From a checkpoint of a small transformer trained on Wikipedia: vocabulary 16384, 804M tokens.
Each number is 128 + 32 x the weight over its row's rms, rounded and kept within 0 to 255. Layers, rows and columns count from 0. The size above them is the row's rms in percent of the matrix's.

# layer 7 MLP down, 384x1536, rms 0.122, rows 372-383, columns 1024-1151
size [100  98  99  98  97 100  98  97  98  97  98  99]
[[159 164 100 147 150 103 153 159 174  82 140 185 128 158 144  71 137  49 143  81 116  91 149 145 154  96 136 140 113 138 150 124 121  94 118  94 136  74 135 114 179 152 141  94 110 165 135 130 142 148 174  79 166 155 196 145 151 194 144 140 115 165 128 103  86  64 188 173 161 125 132 167 142 102 186 161 146 178  83 103 145 102 137 116 141 139 107 149 173  69 149 156 167 140 152 132  91 123 141 133  78  85 172  80 126 132  85 105 128 127 129 127 124 115  74 155 119 127 102  87 117 120 106  98 167 109 122 115]
 [102 153 121 108 132 149  91  63 125  94  67 132 127  91 162 104 161 102  84 152 116 100 124 105 146 101 136 140  95  95 142  87 112 158 172 116  90 123 112 153 121 102 179  83 125 163  90  91 137 168  98 135  92 149 156  61 135 151 132 145 126 161 128  84 109 161 145  72  87 130  94  75 143 157 129 142 123  41 145 118 176 199 107  92 107 118 154 179 105 146 167 104  77 158 170  98  61 133 165 124 107 106 191 147 161 118  85 168 160 167 109  87 142 150 166 105 122 171 204 113 115 124 102 106 111 134 150 100]
 [103 106  74 158 154  61 143 113 122 142 104  91  97 101 141  79 105 132  94  89 129 129 117 163 134 202 160 158 137 114 108 145 117  88 109 121 158 133 150 117 135 117 124  46 103 119  73 118 175 161 142  76 129 139 141 175  88  55 126 132 101 157 132  74 161 106 103  84 158  67  94 121 135 145 118 155 109 145 166 129 140 133 104 142  84 107 111 126 134 111 129 132 123 118 178 156 153 144 115 128  72 126 127 121 142 124 100 145 102 132  87 105  81 137 152 189 128 138 157 154 103 147 144 151 182 124 133 102]
 [178  87 146 115 153 112  89 155 144 120 128 161 120 148 117 235 100 123 153 121 103 110 126 201  91 134 120  56 114 129 123 165 123 113 146 101 197 100 175  90 151 140 148 110 110 154 214 184 132 188 152  90  93  86 162 146 160 159  67 109 100 140 181 144  69 144  90 137 124 150 162 140 151 178 103 102 119 159 125 101 171 105 151 118  92 131  62 145 102 197  91 127 135  88 116 163 170 178 118 165 166 139  76 163  44  63 119 109 105 147 128 170 109 144 120 132 120 178 130 152 125 143 140 144 131  83 159 116]
 [106 145 145 124 163 157 140 150 134 121 195 112 124 108 114  96 107 124 144 101 114 100  94 150 183 160 153 116 172  95 130 132 128 126 136 219 149 100 110  78 153 144 123 153 106 135 124 129  95 117 118  63 131  83 140  51 122 123  85  84 130  80 138  66 120 142 133 102 121 120  79 150 130 103 130  93  81  72 151 151 130 162  94 161 129  90 172 114 158 183  84 150 159 153 147 132  83 191 121 162 121 144 131 140 164  58 123  91 146 128 133 106 137  86  91 174 105 118 153 128 146 114 156 117  98 141 158 101]
 [118 160  95  73  84 110 164 136  93 114 149 128 143 121 113 126 119 124 139 147 161  72 120  79  95  96 161 126 106  92  72 155 161 210 124 179  78 128  93 119 186 151  88 114 160  90 150 118 206 135 142  78 154 143 104 142 172 177 126 192 181 121 139 186  15  35  97 130 119 126 135 101 115 102 138 143 126 179 187 117 169 132 142 112 153  76 159 131 127 137 120 156  97 131 126 155  79 110 119 162 129 130 162 111 158 104  93 164 100  93 134 127 158 126 175 105 102 148 145  65 143  99 215 113 133 120 104 135]
 [ 82  84 153 137 133 124 123 115 126 149 106 124  91 139  92 124  90 141  80 149 117 100 149 175 118  99  98 119 111 116 113 107 150 136 145 177  89  91 129 169 148  70 124 114 162  94  95 131 186 137 171 126  48  83 113 108  84  52 126 119 121  82 142 107 155  63  80 142  91 111 109  95 108 114 101 170 114 198 116  91 159  60 135  71 149 103 147 114  86 127 109 154 106 150  77 133 133  62 176 111  99 104 121 141 114 118 102 140 162  84 196 113 161  91 110 125 164 108 129 103 130 143 139 122 111 167 154 114]
 [ 94  99 140 109  98 152  50 126 142 151 169  89  55 179 158  61 163 103 138 155  92 136 122 142 123 131 168 133 140 139 120  45 158 168 145 106 122  82  99 142 149 106 142 121 157 164 132 137 109 117 135 166 115 143 141 164 134 134  66 105 139 147 124  99 132 143 123 126 133 141  99 148 149 132 110 156 119 114 132 126 116 104 126  82 110 151  91  58  93 143 150 122 168 145 147  96  91 115 179  89 146 127 155 109 130 171 125  93 248 144 156 140 129 126 143  95 142 146  88 144 156 130 119  61 182 107  97 124]
 [145  81 153  86 138 131 150 102 141 143 175 127  93 144 118 104 117 148 114 139  45 129 161 167 156 155  89 124  97 112 125 150 119 119 120 173 150 127  94 166 182  91  20 175  94  73 127 147 104 109 129 123 234  93 117 146 122 156 124 166 200 122 181 132 164 142 105 148 149  96 114  92 109 134 121  84 133 121 114 133 101 135 174 122  61 144  95 137 156 183 131 161 134 108 144 140 175 108 159 136 165 115 193 112 165 131  73 134  78 163  96  98 178 109 108 163 125 121 139 181 162 125 135 117 129 130 116 109]
 [ 65 117 112 123  75 164  97 112 145 106 124 126 141 121 109 120 110 125 132  94 124 137 180 145  90  86 124 104 142 128 120 145 139 180 109  81  94 143  96  87 141 105 114 103 168 170 106 162 136 113 117  83 130 117 119  98 167 129 160 128 152 131 133  85 133 127 111 171 138 148  99 146 131 146 165 162 103 140 185 126 142 107 108  83 128  63 109 120  98 111 114 124 141  74  95  86 132 141 113 139 173 114 167  72 127 123 119 183 132  87  94  92  98 115 123 166 188  58  66 130 172 136 149 118 128  38 133  91]
 [133 127 132 129 109 169 119 210  59 123 141  84 126 155 213 122  82 133 152 155 160 106 174 124  85 144 126 121  96  54 129 117 119 100 173 188 156 133 141 148 158 164 162 124 133 144 125 101  94 162 113 118 159 144 134  97 126 132 109 116 166 127 144 159 132 125  88 140 109 117 178  65 127  96  91 132 132 143  82 143 144 127 144 116 145 163 125 161 153  45 118 108 143  98  68 138 151 120  78  97 127 164 138 188 153 112 133 119 102 151 142 136 101 112 112 156 152  58 102 116 136  79 139 151 153  99 105  95]
 [138 131 139 191 109 117 164 156 171  90  91 165 129 169 152 114 119 127 120 141 162 183 112 175 105 103  94 115 138 119 139  87 159 174  49 144 121 119 141 126 105  86 106 121  89 163 179 129  44 138 155 142 130 124 125 159 138 111  77 115 147 137 175 115 134  66 120  91 102 167 109  90  79 119 146  89 104 135  60 121  71 139 107 148 125 106 164 115 179 132 198 110 107 124  83 109 135 144  95 129 109 111  64  61 102 142 127 153 134 140 144  57 128 141  43 126 128 159 140 134 119 121  90 106 118 140 169 126]]